From a checkpoint of a small transformer trained on Wikipedia.
Architecture: LayerNorm before each block, learned positions, no biases in attention or MLP, tied embeddings, attention and MLP in parallel.
Each number is 128 + 24 x the weight over its row's rms, rounded and kept within 0 to 255. Layers, rows and columns count from 0. Numbers have three digits each. The size before them is the row's rms in percent of the matrix's.

# v: layer 2 attention value, 320x320, rms 0.036, rows 79-127, columns 240-319
# o: layer 2 attention output (transposed), 320x320, rms 0.0418, rows 79-127, columns 240-319
# q: layer 2 attention query, 320x320, rms 0.043, rows 128-160, columns 240-319
# k: layer 2 attention key, 320x320, rms 0.0395, rows 128-159, columns 240-319
v79 077:103161115125113180143132088117194109123110125163138156138165128109100108104114121121117116136124127083137129106138114137114097074107174114108114137137122144146142177110123131138086156150106077164132117135134176144101135126107131171145130130
o79 076:136091122151138129136096155156096064081097111146152148098130145145155102119178143128165096123115116174112132135105146141116081138134120082144119103121122109125138153115117119113120111127155139176137170136103149145157119126126122119109108111
v80 078:099126138124198152143074173089122150159094124135153140109154110109102116130125146107124128114128098146108123111131154101095127143116152092144122118122099130129124156128108154131119134139131076149113115126125107122133158125125112136107107104
o80 074:144177113170081160076141114137148130130142100077113137085152118145122125111131082102121157176104142143151122168097124147123138118137090167163127071145124100184103129138120124123155149133162126122164152100122121121167118148136170150140151130
v81 070:077133095129148163140122188116111122140106112149126135129122130109126089149133093095155150090145105158116129140144160124118164114137171111155100106137093117102136120145091138131130129106190119109147113136176121125082116102140148132091112142
o81 067:126175137161161141124155120150145142108113099120100207156111127152135165112121113135123149156076128059104131122148080129096153118136116136137147120099149121187143137134074129117138100139128187139115128113108159115121131130145131127171091103
v82 079:128130129151094100140134154132157118121171136082137099119145118121095125135077101134134115118101172097134164159115138133109076138128153137121159134161143105113118107129149159129090113126053139124149122103096144113104130120131100131080111113
o82 067:109120106115127095145118112163146147112105157123126088165134153101118154107136152111129114131139126136131142133146136140178106131136158109126106133154137152103183192145100131133111138111112129151136153159111078085105159120101134143154125138
v83 080:123092095154172131094108070149076114144098112094146101078115117121141130138111152137137103096136110152143117138125138096155129119142103135129137144123174149142107119122107143141107149142137146171118137116134164174141149147137112093107097101
o83 074:121076170114127115180143124172172131095154119135115133156140154128156130117117109088130146127133141099069137129155098128095147130125154108103161125158115080143123154181133137151136118071144089159163132116151156136136105129143128117150097134
v84 076:142127105150103109111121144121107167097089102127134115109147119126140107128130103085108131099092158150103122105114121108125132115138117131102139106118093136126124107149153102172149128122165098070141130171128099153141098118084140122121125118
o84 078:159155129133146133152140129138152161137161129109095162118115109131134126134114114154126131153101128080118120115165115120112171131134115129118129151093132100140122121133118126099150122130153153126112084124154129097111120141167123106108124150
v85 075:122142132100081142096162180177118124110123143158145137123137172109132129139129129159115106124121138114145154122112107110146149111140119136120140122086112129155088118139103121123128144153104166122141140081134081095154127102159150153132120131
o85 072:156191119152130139120086089105129123127080119122173089171117106160113131129123120144136102113110084149155095177122169165109101180129086136144150101122142144110112168117137133076126149120109129113147099133118109132160153133106155116127140120
v86 080:137125158136129119132088104150167123118134088090123133125135115150134146150149141125125093150125119088143090112126134143067079169128105149144132126110106160112144126126092149155094151120081117154097177173136116138117120103143121135134143111
o86 068:123141115115161106107119139130182107109129134132096139173142163134117158140108099097105146119123132141115119121138129127133151117124110089098111102132174158116099144181117121093170112106122158142090105099141150112123148139086107143118104154
v87 076:130135128153136177159145143101106123187122094121121134105082138154127130107139105090132167151136146107139104171174090098107154174136122147133079126161117105138157132137115130125122103122134165134127155097147146138093119134131115104178104122
o87 066:142064118084142089116156114128111134134166094200126071143145152079124155118136054128149104138154152132138163091127109135128074131129139127111113111105117100114112103148081167164112126084108086136130132121116129137147137106119143143114137124
v88 081:116123146088150106134145125137146100128159136129084116139169147099179133101095103122086174132099101130125110128151108172116143112101122100087107148160134131129141111087176133146109149133113108132115138141121131100147137120095101133097128147
o88 065:135131124100148097141121111110131137140166162117066126136140119127137120141135134147099098121130125118148167112107149107112160091200125171103139129103154136099133143130114127136125113090174150107105109125190100123122130183122135122143126103
v89 078:159115157111116135112124125126152128099112168128136123087077113122115132091098151186114129151140112140122116122156135100151119078119160117176130136140142093122107093139129131121155121112133098144143126127098147099154155110151134135153149134
o89 083:122145080140152139110113096111140117118103140128138110171120093147122127112142138130119145145150142151133164147101116154113100162140101151162132121115170155120117117101129161113116156119124132106163069124138075153113159164127115120124123119
v90 077:148148104136151127125139150126130135165113115085129129134126129177146119152133159133126088114101085109074139109142113099163129121137113078121130134155098165141110125112150107118136129158081122102134134127145142158109143173062165119121085169
o90 078:150141167129133151159158089143158139119138123104101167152186121151188137126129102118118153152140118085110105143163102137112132142145068133124149122119150109102159120129101143117138124105117144134138120131091130071121115137153102122136084136
v91 083:120162132131152103137105153138160143119135136132117071161125103141109147129131118143145092117128185093146158128148133135079094159143146092144168155132120161142146166116158145126148125140159125164101130125102132114132189122120107120133133126
o91 083:102085114121127126100142145132110142167123122150156080116110137126097140165124134116127124116140142124147168133111142119134087118134158152124098113132118141171077105124102145129123115122124132093126129128158093188138129147132128148153150129
v92 078:143158151148117127109119180107108140155151124101146118143131141139159112153147113138133140141112119143110139124158111076167103136127157143112155121129095144169122108137151120127111144119116158145135129170147114128135135144095150107145136117
o92 074:085208140124152134093164100125126135138125185099077126131090134143111135093116119101118140129144114110127160141138112138143148154133138115113133144138125119140139086124142099185151144111124119084160103113117127089096146157112122135133123113
v93 085:112172172129112138149152072125139080105137131115148117149111120119150098130095130174146102152114166165151150112108167179119131125126120117125169122096093108126108070163122160178136168131100134089105107133135139121164146112118126141119155142
o93 076:135166156159138129092106154110117111111167157137091133142127117163122134131126103096096142137133119162117139115143110138157119128132146114127113106104177171131106132136156103111162142138163138105109057091146120101110131185142134147116101120
v94 078:088145099136138136137124086102111135108086140147113155114138129141111115141146126087125149135108137150132084117135114135112109123137123150119088118072151152119154139124167099153135082112117151131109111125135119134130157169103125109103116088
o94 072:137045138087114076153134149163152123125133094133126199085160105105170138123175135095149122130108149163110104118122171119096133106142126114142152095132138119124109160140121140127128150155145143156122168140119161130088118110099130160129094140
v95 078:140107128159126113143149148094117134111136138137101160140129143116125145105144159136126149134139103132093144107084132171143111155125120076126115117105107146106117094146084136138117131139107129097098105153124092085133104064172138122107179165
o95 069:126146131103164131102116164149151141173137105118125147119131068176150144169084118179122142113145105109179107142121146126091133122153096166106171135084140135092128068110109118095166126136135153112138114136120137135090223182150106152125132132
v96 079:124174092102121142139136087123128104114138079144119147140128125138130118154139120137091143122133125150120112127123108136125101138159147098176114113127162126148151118063103097135127150122106141150118123164130164146123169092163153134155123123
o96 080:171073156150102162153131147138120103107080087130142175077149171116160100124121144123145130121131110133151124151110147117140138120098133108149138088166111106109106114147147137134118104204157101132138200090111166140165107102131126130126124111
v97 073:131133143142162146177105058071130110185126150102106150141104111140146131131149136120097117153092110097097094125142154075086111139154153178117149103133112106150157109098148153204150128158171095143126123112119130120127143109134118121129105088
o97 060:127088139092142122151106161167126135113124116134134142110178079100122166156122118141134092158107130150151131143104131158145107108201124105169092079078156098089118114097101157092095098146146120146080145141118122073118137150186142139134119121
v98 082:121147120080162146142112075162126126145145108130117135162124141125115113131121135124130132103119114110155083126081150153104166178109076101159108123102128164132115166154081140099157147114117074141091102119123103113155140118121125161123092117
o98 066:150141137182098152140123125135139152115110149119119120100156115135162134132145141096117123153095157135143135161119134159124112123136147126145137114142130087111144118113106162081124108141181123159155139115159115147156095133130125137147131110
v99 074:133164150154151134117134168138125124095130124141147161100159113185105125171131094121155113115101133112139097148134133152114123143121124102127144127093049125155094192170121120178141116147112129160075137156093157126149138143168117162127119105
o99 067:155150130163104116111146116149123113150117132151130147160080097121134106146134124134146173154122123146122103128126123148128097095135090149161103120167141154154094093100116088088154129179109169086146073102171096133105116149126140132092155154
v100 074:078108123105160099156145097092149119115160123067119104114135108122130094094162144122141151113135163158076142101113120085137103128144159119137137112076158135145113115093126122153132127095141114130158163126149124095170145126110080114189101094
o100 068:155158139108109158142122116155088166131136110145119164083143133129197144123141125114107111139128098077125102135137134111132160146123130154112130144100105086135186108110112143092149159164160141118090111147116147107123082108152126107081136120
v101 082:107102121109126170142116116134084106145108157113186112115108065095153149150117101132123114109129167097150125139110099136129141097115137085131118125115166167128127087142122147139131136135116125140091169115150156155144132149085156104129103134
o101 075:136129141185122114137108102101188135103092116129143174182145136150188137134128157048131119088080154135119088154157156132117150143156115096143121100199105112137121133106135135118135105155127188137160150138121103128130136097094121159128112112
v102 079:125135130123078134139103105172146106150121138160136116147086140122130121104123095140139154110167114106129136130116148102146121111110167144122127144156135132124141076099035112098142119120136157125116108149101069126100108132148127145143126161
o102 071:114154125152143165151085130118124125097083159162145163125163144138142137142145156111141108123088058131113110111125139116123121152170108100153163103090132116154129137130167122201123102121129133144119145122108174098162127057106117096140092116
v103 073:130135108109129114125135177093136147073132138090131128180129117123167108150167149205115123102131096096151157134105127117102134096118117115151131145096110152120145103140119089103151131144150171148106092172120157148102131140160131167106129150
o103 063:155109168139128148151129126172103094156129122128138149080131132137147131125115128121118151154159102144119103141152146088149098136140085136140164120149149174133123136119161118167175134165127147118143141028096085090138090118147120088169163126
v104 076:114137127124160152127144120129111122125147109132108135128076102116140127119070144119121175163123114138127152088125147128122105137117107104128099113130103144170106140118134134105112129126163138163168149125127129146143192130111124104088140121
o104 063:115140112131123187123096144070130132144133123099083112117163144100071117092099105119138126158135119130148110093139112105169156118159129166073190102090132107103102126150119117188118116110153127118105112062176134093118101167151179160142137103
v105 081:127135170135101134126113151146137115147133128152132145100140110118114156122111115139138113130142081094092139141116169135129127162093151123124137125149115147127133147128142091110115116137149122165096128118115122108101131166137109097167145098
o105 064:115123142163127148151143135132110118084134118149138143179104160159136074112107149150149137147128131132155122156151105086169105130125123087119135141144123141159121121096155127138120130132084107135132086141118121120112127101122120099152123185
v106 074:093149119077130104131084161115146134189139135114132129131122119133080141096136139121097134130119102145141125131115135073103134095136084169138119138137118160164133137143137178100123108102076127148117101097079146140123182113108114083117093152
o106 071:168117103186094145133165127152114097108132127140170145099160125104164153139134119121142116138172169160112122161148143141151072112118123102173127072159142132144135140089122124085125152120128117120117119121130132084127089118164115141142141155
v107 084:135101121133143104127101155148082142135112102110131170081115075107118124117128138119094135141162113130101149105175143142172125111135152136156112142120113176152139116128104095108185134141170130141154142136125128152138116138090131130137126180
o107 083:162113126086112107146150126121139110133136128096110117165153149084178119127133065126111154161172124098134124120145078105125147160144115147090148157132149130075163146144147137140133156110111108131091126118110150111116110112147087103130151089
v108 076:152151110126102125156131113129124138185125121104136140106164088133138121141132131133156147139115166060156125093086121112149150088131146121157125110160145137148102162117142118159117114152071115106116166142111163159122131130183134094125128107
o108 079:144083160148109165163116144130118119068141110128102188117144179113212092125156179128120135130114137179134098096152133121142174101114095091120122126120135103098169129129148118139123138157117134193106144142127169116131055110114119115110095156
v109 087:133127134097140096109156075101143156139133122148118128153130124083129134118128117182131130099087153130120124176116148129134121104161157119132147114125116135107134156132162119167092152133116131135158124154136178131124121157122107106119123136
o109 089:161062177152139175179134159152132092086145100130117186084126165128149110135150164114128132127149130116114134118171135093158157095134144084135113092116111112127129110141118119138147090129155133158097138126140171107117081115149119142131116134
v110 076:153109146106121110127122127126097091069183156185110135123119142086148128144105130141094124120152120111089135107135150116117141127168109169142183118089080121135145127128079140157136114131161108108112105087113078106167124109149146154125156139
o110 075:126145096121132113081099123138075115154128112147159036096097114147078143120122087124103147123168132124148137144130126139152099126136156155146091157140150120137125110121169148124120159120108159114092091148125112162120187149123129084143149126
v111 080:135087155096125118127109180125116127114129153122114110138138124090105137120099107120108145150138122100115147143100161197118119126133134108141174093134145102110116156136106149123177115144132138115133129112130101150167107100128153121107140099
o111 089:108214083153128097072150094089148132142140143114121104183100107158081117112122122120132129144131133138155137139135104110112157135119138161145106139171128184138079102118149106100119143143119144082136091132124072148125188121110139138163147127
v112 080:101095122123118145116137143118146123118118108105130155122140159126137111136115112121136165074112143143120156124111141142114141103134120127186214128146102123118130139149098106179114113141110114136157147095139171141140152144101119138139153129
o112 070:138146117214119128089146117138091128112130160130129129156092139127141122084133090096129129184149149110132121155152108128115167146103120144127097111137129159140093095146120140091138103117122144099174074106141114142119115146110159130117152134
v113 078:151133101139160157148143111091126106135145138106181124128098079103123133124097130133163122122174123135125116124127185087131134181114118139101125153132155177129155138118143142152133110138114125154161090085131137153134112096061137113129128155
o113 069:113137119129163113137130144149096153138148156119124117127123124111131142131113124142089088150122118118106090126178143162127071125126147099093104105114129097111133126175096147108106114094130130105092151169100144108091133166147140140179148122
v114 092:111121153166121131127112131084118183131130132119097134144131150140141122121112109093147139112143109133113133102106153151161123235122142071103125142165142146111141173128105148171147133117144136128139092118129126128088168121136114126112108126
o114 093:117159143094149129126173147142117174146132169109112099105084125112097132150082155124112134132137124109140170166145108120120145096158146162132120106113106131159097097138127084146142107108089104085117134143131115115093154143135152130157160125
v115 078:135102089132162110125150155125134079139127128159156101117101131107115138083101126146144131152099127163084134117120158130146138125138161128144132128116155161170138082088133183115115163127128116110153127118124101132103144120098123156140122108
o115 077:096104134093131149131104127116086112122156088116162079053141138104103134134130132126130118104147124124123120148111134141126112140108137121115098143103134074124162187161145140135106118112141089152118181174091177122135101121134155096145137155
v116 083:103147142146135150097125139173086099133114139112136147102108130108142147161157137075158099135118129108145111118114164103114123091112147120124139110191160098182104148142156105157137084148130161134156127146157138162135093124110115103104101119
o116 069:191174131110082150144090095102172136101129097156075158159140109156115122099121106149139125129127117098164119107098096117177151153114119153131102140067139146102176079098145159097143127121129133154122114110121102096160140126126138118111155147
v117 079:122116124181120134152099116173124162099095081088155116122104166081100110124122135094128168141115137106144127131150116132198104121151152140115131142131138151145120141102142115083133097146097130147146155128115125121138121127105129126137143055
o117 064:147146164107108143106153134103118111146110151084108108111161160141158143100093155125142113153125106164178125119097111154154134121101139095137134130130106106095133140133102121153134151134152123151117125115120149125165115118166138144136121134
v118 082:120116129178096150106148199156088144097171117133135128117137151105148158075112115140114083130170101112089123146141127096169129101142069118136095119096097092147107108155091121127083136134103163148112092110161087137097123117113130100146113139
o118 078:102185109133145136118140104130134126137142145135144141164074117124094096126106141121149123142080122131137115151130079129107134161134166130133146152132165164116095156146135100122145131111117137100154119120125125082085144132108152135167115117
v119 085:148149136089169134136144125116122158084145132131110144122125130142142145189103116130171124116136117165139127132129128139089104131119092162158168112153122083110118169174161118155157161079108115103127119122172080137137102143166148154133151134
o119 091:110178096137123099062097109117127119191135154144119101161107103142076108118123111149107135136114150142135135110081143148140144136128138144140099134151135149138097085109143121102158140151141126091159103126146119167145171154100128134105156112
v120 070:162122114127147097097153143103140169081127101124132096150102144132153099100163139147100153126116159144143141124135097125140139125149101115154146130144152111143128135126168117161115132138114122120131171133087114118138139146111119131110124156
o120 056:103101125126118177137148092142098126115154161147149131124110156080116126128135157089162149163173094111123116134166136129153153121060136154110141146142111135122118113117123118136105154155108113123112090120144125151117100109140123134129103154
v121 078:095129118101137147114146121095171098094085116120099119115125110151120135114135165147133149126158105141133092134121080106118118107130075110112155127106112149138128139151153103110091165114116089135076156106113099127134128109119115172139105105
o121 075:192055131146087096149126137146109142146112124113149110104191137132134126109174089109127132129112128139117117081099147138147117137117130160121115104157133108089114111117130122087139135155147135098125129104157080169182133087109114127097134141
v122 072:161134119159111097147126124140076140141134136142147138112128123135121103121124102073117120123171112131157127124106105122124166101157126143141133149165111108147108086148071131131120128124102144117150156147101087126113122105132148092116153131
o122 065:126213109117134121110117120100163133142105171094101153140101099145133147119130092168109123146131113111100121128157140138133164132084094155154143128116132163171131103124139099194158137130092165078160070120120154104109137103086181133147116127
v123 088:166087146144102147146117150109093108103125129121133118090116169145138141145133107118122083091115146103090127128145123063107135089130162081159132137138123122140127175126114175108132145104141143129117117122133100122123156120097139141174137118
o123 098:120120091095134113104125107144121152165122101134138081165106097150087157140136101112128148160166130129134144156121160136108060137139105167127124130165145151155108147122119151128143155091115117094152129128099100175126168142105106117144143132
v124 085:122122159094138081143130155140101131143090101105149130103145152141151101126148134112115197109166093142142101123124137185150132145114091110113145126110145107124121121151164146127126115137151083097145165140142104100151134091116154113115138116
o124 089:109214115165147109109121085102125158158171169130114135144092111150089120120111127128145107135088140121141138121146130115106160134141127152145113138144145110178110105093140092105129118113142171074145076142166094119122155158125143134155121124
v125 079:109150114120133129126125123176100138145113119095114151106126098123111120123140168170145114141074159135192140152129098147068126083138100093143119135133134186130147162110148130171102084129094153109118140138124105157145129132120127116128141112
o125 077:121201166130139135138167070116147141105165145128137174138126120135135137127096157119152118123111122090125104116148123084143148154134139108124152133070087132131158120132097119107126141107163140151158106143152126070121077115137098130120092146
v126 078:173115117106144158130133159124147140127107136161124145130092137114144100118115118163133123099134140126106152145150125092120213135117136115141158132172168167146127149130151125087130160123139125146133122115134103121152101108154129160151160105
o126 086:117097095106128108098094124131151136175103136111132083118102090162076145123144109106112134156146132140112145148112158142102094140123113171134131147138136155131074141114109139135142124097147087099145124127114091180128165160107140120136146114
v127 078:134110135133125127125156130161118121119126095108126137182130109143116135133159147139118156147123124114139153115139122148112082119140128122107137114175150122128091091096120125151096118111087112103112163121135138124067146145103147105171121150
o127 075:127171147108146126154136112139102129074147145118121149116137135134154138149115155138142084072130085125121113119121142088147147131129150114095116147071098113128175142141147130154116136130099137135127127163130164076146108083098134120102053099
q128 084:117131148104150115104149160115096132156122186109122128152179116190178126150130079068112156112128119101119097135160142173110096113200153109137114125133121126151138125135161139125134080122092133152121140136114130130133076146119121123112128154
k128 085:089105105128155117135108099154119161127122079133114120121128156143127118034107141118147088140165120138160156128126124108096150118133115142121101145085128121106137137132134087084144169157159096127127155099130170141128137088082141108131117124
q129 085:128106156090106090150111121117124125141089163129147133142131120133123135145128112103124162140146102119118118148124114186147168118143154140123109126125113128145151125074157154115154130154163158151110141132116103150120098149147127125106117133
k129 091:102110121133124138097167129113155133132147112123123143073130133146113160086140148104111104119093152115138130131123139108097118125117084130173178099120116133099087144160127110118137150095128097130147136128106134116138179136129123139112186142
q130 086:140137140150127110097145131104130136060134125158110114147122124103113131110137140152124121127152150141165139143118139162117116092139161071166164164145141151152147138111144151111102136113075114145132123122121122136102122182121155093132118104
k130 089:141115109110135124164089135136155119147138114096122133145119157113141085114149127128124100132138144142136145112093147126086148120119131150125119205143110135089161105094131127123129155134113168130128100144117142131138127103119110157119087171
q131 089:122098099146135112117120144170138139182117150109142104113136102135149116144144175104137138141104090107148124078102111128160124148127149159097136138113107164110098155078127115086149111125106153106153155082126140114131093106123135160133135119
k131 092:073115132100154090131097113118130153128119135124117083142124173149109184102089084115117136116143134094114068174153097128121128142118117127168134017131121111147152128158144137145105114151145117161102107101118137132113139163144105141113174103
q132 092:115124137098125137105105100072150184123060129152110143154132075128109121081119115122123163136103117114119151120087209071118074130125141140136135108090142084132120128143114133180129099109122177125183155158113115132129107151153090150146147109
k132 097:182100134117139100122119150156109139166150160117124126103099153170085114133112141148107116158155131109126149144123094142135164103141156132118162215157092122129122107099187138117134134083123113096127161093120146108130142140128159096130120120
q133 092:118097166125150100160120112101074114112106109119141118131130089088120123126112131127168148102101159109080152131152123112118132142166139151148113124107137129061123137126095173174141124129101080093143111168134167144130072095096115118115129136
k133 097:101135093133088126134117140125157104158120101150146126161141122149136238108103146130106130125129121104118087157158136112123116140096122117140117028153117128133090157137145133105150148138146155154113116109114100132130163154142127095105151128
q134 109:151097125114122119137090108139145085146122136166114168145118126089125097078118122095105091150137144109134119117141113116150133133132141067139134140127108135089148078129110152108101153122127110136145140123125154143130142143167165119130097118
k134 101:070128105127114095097138129137119159107104102151151075149125133126172157105150129126091140119124126132109086129111099145117133141128132132142124000150120136114097156117162135134159126203105125109142102093210118127157110125113159188116148141
q135 085:127147105138112103121161152147102121133151081141136144137131121120094108094132156109140138125131099142130117145143083100170160170138136116111117151062143119127133154128127134126157118129121140113149175127129083127149119112133139099120156135
k135 086:160124123132137125091116086139137128123091171145123135146158122114200125120120145174141125103126150146137136093133116132115129113113165117157117156191157155148112112118113129097131167113161146145137144117151193119129104151083126191107101122
q136 089:139149116099112148125154130110126120157138127115080103127101130175129151139114118101125148139106148149156099130148136152064147138114096126132096083103173122162120088148119113133148121145128158139121115096157111096120172110166145088124147112
k136 090:156143148143169149133110141139140132128125135112125153104133112141092134145127153126132124121143129081096154136123116108144115146124113121104138184143113118129103145120129131147114107076139138140121137096110151137145120163127106125131123128
q137 080:147151156157099139159107116102124155087167105182139150111102105157142106142115115121132173122138150116144139143124122098145173133137124145124145147146123145134139102099155173108115120128103086163063143105114067146148116122126123151109102111
k137 087:135136098147112119137116152117123146109127118103068133165133126121147080104146147114137127167140129131153139135131132134096107112138113120106161122119137153072070145146121093116141140129157113125116118110194169124085120138161146130099131144
q138 084:121127163120137078132142121144156063118151140130121124094148143136106138118108146125126139120126121161142124139087110099161127101125105122103108128114153123169121141160119138164157125113144148147130106141108128140159172129118133106127111126
k138 089:135124096130122130116136117113120133110133161109111142162119167147135096104148124101131116133126126113144178114084158151071099121135125141116128214128136116113147149083140130071111157121126103119124144107158136061128118119140126146143093138
q139 108:117144143147130111128165065155140174113112131168143074143137141177098168133137133193148131100124106096111088150124165133123095113135106122123126097143125061142096124133146108133162090155137100156142058130145126131124093094100130114113182135
k139 097:134110114111161120119119131106116086129113140100166138098133135157079146143086108087129125130146131103125147124131151119088107131118140141131099191134141125154129112107119134134138108073137144142141132157045127137118145104117103106151113120
q140 087:097103160125128105149125105115177106118147164124186127142104099154135152135136120166129139135159135140102150087160132114126106150144103159125139135094181104092152119083077173140138144090182156098094155120094093106123096159107125126118116192
k140 093:130115146171105146123142169123117134144151099164104168147083145062128074133143117145124121130124139127155171168121115163111120149150149111126166213163149110146122113128138105089127137181107145126160139152158152141134152143153165103107097137
q141 086:133126130161116146115133109099142083175120127136158105141124110120116127131105167104149193127130132084150131124176116106135120131126167158124107149103151163103157115118137127118101089115109107126161120105130131112147080147150111135159115097
k141 094:142100146106125120151096151149110139102125133142108089128143158104160064135131132141093097105142110114131158108074128113126122132160122077136175165149129092133135191139156121112129171132089107159128143139123139158097125127114110152118081169
q142 095:150115125076147132104167096138166096112105134101124139119173129123104136145099111142136121126141123144139191136098109116118129141101171111128135168118070146169151076122102150138190128138127118073135142160087146137082140168101155103144120149
k142 093:149065092136093119157134136132130148130138116148118164156104158129150054100130128126115127129130114148114151122097139135100146114128128135151137188128152133116128128164162130134097140115120163140112127101144145143123128111134124144120086107
q143 083:108134117181137111122134138156132123145115135176122128088139122146123133162129083112099127164153150109159114146139153096102100145131131106142154101129099122149101150114160108162088120129139132095120146131130091105121143117126165168104136144
k143 086:140150166087129133154120091109116113165093118130168119105117169120101181119155135096159113137125127099096139128129090134122113113135127104154118077097123114125093131141108166093141114092151097155144108138095152113131093157128135100157156132
q144 091:161087119102135137119094151122151116176125124121173141165122097125137124121083148135157121159133133107112209085123113143157103132112135093177124182138098162106151124121163119104182117074124142086122154126062138125119153168124142081157089113
k144 096:129108125117115116133133127130119140107097123112119114176127141099180026101150121129114122132116132156113104144120105122131138129155154120126140111140133117099149118141127131136113178173120131120137118127174158143109131126129142179099118119
q145 107:126122126133080118164117120136106122098185128115134135181121114079145099106148146124115139135082152172093133122108130121117134117103138163148156124140103130127127140121103147144115155141136116110133126108175124143111145082143131120119122151
k145 101:066143147136080140110142129142143145126095108113132091102102146146155172155146136116124140108110130113142053152160089124125097136138111127096123000132145131135084115136145130115096158154120105163120087108151101117113114130137118143102234129
q146 107:165082134174141126121092134094144127158126162146082167124149122059165092124129097122111116173137135141139161091147137132158178123161142121121164186123133150128143111154129129105108188117142127113122171143124135144135144148130135130140105132
k146 099:095128116103103141122120129138112132101151142101127092164106130114181123113140125154112133122115120122103097149108119118142128106068133133130145024140096117111104129154114155140144164182133104120143085109154139150125113115154132133091139138
q147 100:147160176112136134131141087112106149113082104112157125077129101167082139154129149101129106101131127106126110147108160116091129145092154097104151115137151101134132135173142109158123107113093139097135152103089121149126138141120091142152121125
k147 095:207070118132157123126127155117136108136146107141106166112148099114106060122146133146135109155146147141141188111103142137173142107137148153137134255120115127145191129092138108131161121078153136122140137141113149122125139138112138126167090117
q148 089:156118117089132071135132148140112136136112132102113112105123111140139112120151104077125149148138166124109151147120111169113167117147180148162139132132162144136131134163134142108172130104136155172099172162103119145157125151153138142107106126
k148 096:112110119185115173150149187091144119141156127137131152147127134159150118117115106118102152127133141146155076118116136107114122130109099135134136063145134111148156110126094162128114185158112121133158068109198124120188126145137118129116144135
q149 083:139149135105140130128102116102132120151182166111118144091108060109130143117084131109112119142139124124127130171148120107142111140151122145079125110120181088122153061129116121142117129132143121149139152115151155160130092130130136105145144142
k149 090:159147130120158122151144146137118155158113116123117143102182132130065183129113136177144151124140119116138139128139122123105146131140114145102091171127116125152144138136136125087140108098140160119123137164094146095143150137127122105143117091
q150 105:182087100127136167144095129100098094117149097098144155114154121156128115105114124103142110149112127140129168120122130149138139122121186120133104184104120160120185147122173148136127154089118139065127137158123127133123155154136092145159112129
k150 103:118096151133079119135129105156156151111135146151120109178111143095174085136159127144134116150144116129136153134109131141136155119168139124131102106116126107117144133143116131108140144172138135140134137145183134163118126105143142153106118124
q151 089:163150109151127117137162109139112143097124153116119096116122158136116167189125117118135127087102112124114146107150131139105126136124150107168127100098144103126148165098123092116095110154146126127124132127122127134116083141119147097142122070
k151 094:170099143103132120142105120106144107159117116129108156102180090130085140098125152118139105157142102124145139111131143107135162120155141128123111234142122119134147117110142130165164112065140135126132110183084165122145112125116114140155079159
q152 082:156127137103133124118140104114119170121071139114142129131134127157117136160121126127160099109122116107160147139094141153097124129121126156111084133105111129110125149184065137173139161144119138104112105122105155126096130181122102141174139105
k152 090:156102104150163143119117135136115111104168159147093135127127135151133083120108115134127106136176135148137163112155172098146133121141143101120109255126146131176159122102155122098127112096143121095125126126098128126144127085119145119135095120
q153 085:093137128095087149158100155148113147117105118082118124096118146120118130145147155077137114136088136176147108136146111124122105120162088154131117110174111107157108118167122148148116111149088188146121098149183091115164128118149142165135148113
k153 092:124126131124165114143143131131142117117144130148139133100130118164112180141100138151151156070130135126131091091134158128127113106123130122114091098086138146147132127107126118132141104113132074144107123150085109147159108144127104073158113130
q154 087:146135127067151194140147131119168171125139165085107119091112144137116132121147097160056120174159139140159139144127167135112097156067100128082130092174120107139136127098114122135131083137170141111098156149103129118114168150120102113102113115
k154 085:156100116144163097140131150118125115136118136111125168122154105133100135156146138143180164114127144092097135128111131126101143135155141137140131225132120100132148127131141124164121139065096139113155147127061098135178133137146160095157085124
q155 096:108134145140137146116141163105116138090130087097130139129110108103118127123137147160141116126162153134109108136153123107112160148141087134109107084154127131146131079150112118148180109138140143132102151149130108128128154133123099144112170194
k155 095:113144139146148137127122144137100100133126150137135153096140136136101170152159147150128115107130126100146140126164122127134116125112131133103110105089149112132110134112128137112094085093128148130121075141086119079133130148125126088129108125
q156 093:127128135163140116108132123080158141143076142144105147127142160121115105153112103081123129117141125134116155113112112110137081116171133106112129151156139124148118118160134124175129115115138181095125139161108099135131128197117128131173105157
k156 096:169133095096135124123107142132113115139181136147119159165128136079183100101137146177144111126124129156143160108144113140136147152102136128148113156128117111119141122144123105119123159137149110113167093111176167137133122140095156147108109138
q157 080:098118117138140133094108126140134129143101167172122122132141121108095133154069144116135151133138107134157175103072148112153128093171077119136117124109106113089148104136162182117138142107163133162117094134126160123165120050124182186149118092
k157 090:144127115137130118156154161084119120134159089153128140134136161156138069131154142094154147157137084135118131116140168123126146105116170125141144118133134150123168131183118115107117137141134085107154165122154122139141113122145137151149085148
q158 085:125121111112142133108125105083116088105107142127117157112170138144140125151124141169179133092097159160096171144191096158119128167156114098139121155129124124172123130132162149106111135123095108134116160129108096135143155154128157118118130181
k158 090:118150134152138120135144174143110135123139096153121129143116138080163115099123136096112130170129135133125118122069132144142155123126124115134114098144092144093137118127132126131127153165145129149143134135149111113120117106121114139139094132
q159 101:112118163145089100102128148116084101101144142115137104164112143128123134109140172143107152139131119152100105147119103131104136078151145137164139077141152102136091151102167121089104145147134102164150132092138139136135111107122123131108166159
k159 098:114149137124131152106157111107164138133140117125128108079116135142068195140128131117105110105109146084120099137132123142123097135106115173111116062173116156126120120103128143122128098064126129142110123150067121104116129167140126121127150109
q160 091:139142154134071142130148115156129077135100129155132090081131146145119162122122149149087137084108122105081094134189143149127145130132135120145108124123102113173100151119122142112109129101123129153153116138121145157149086097105106138106158098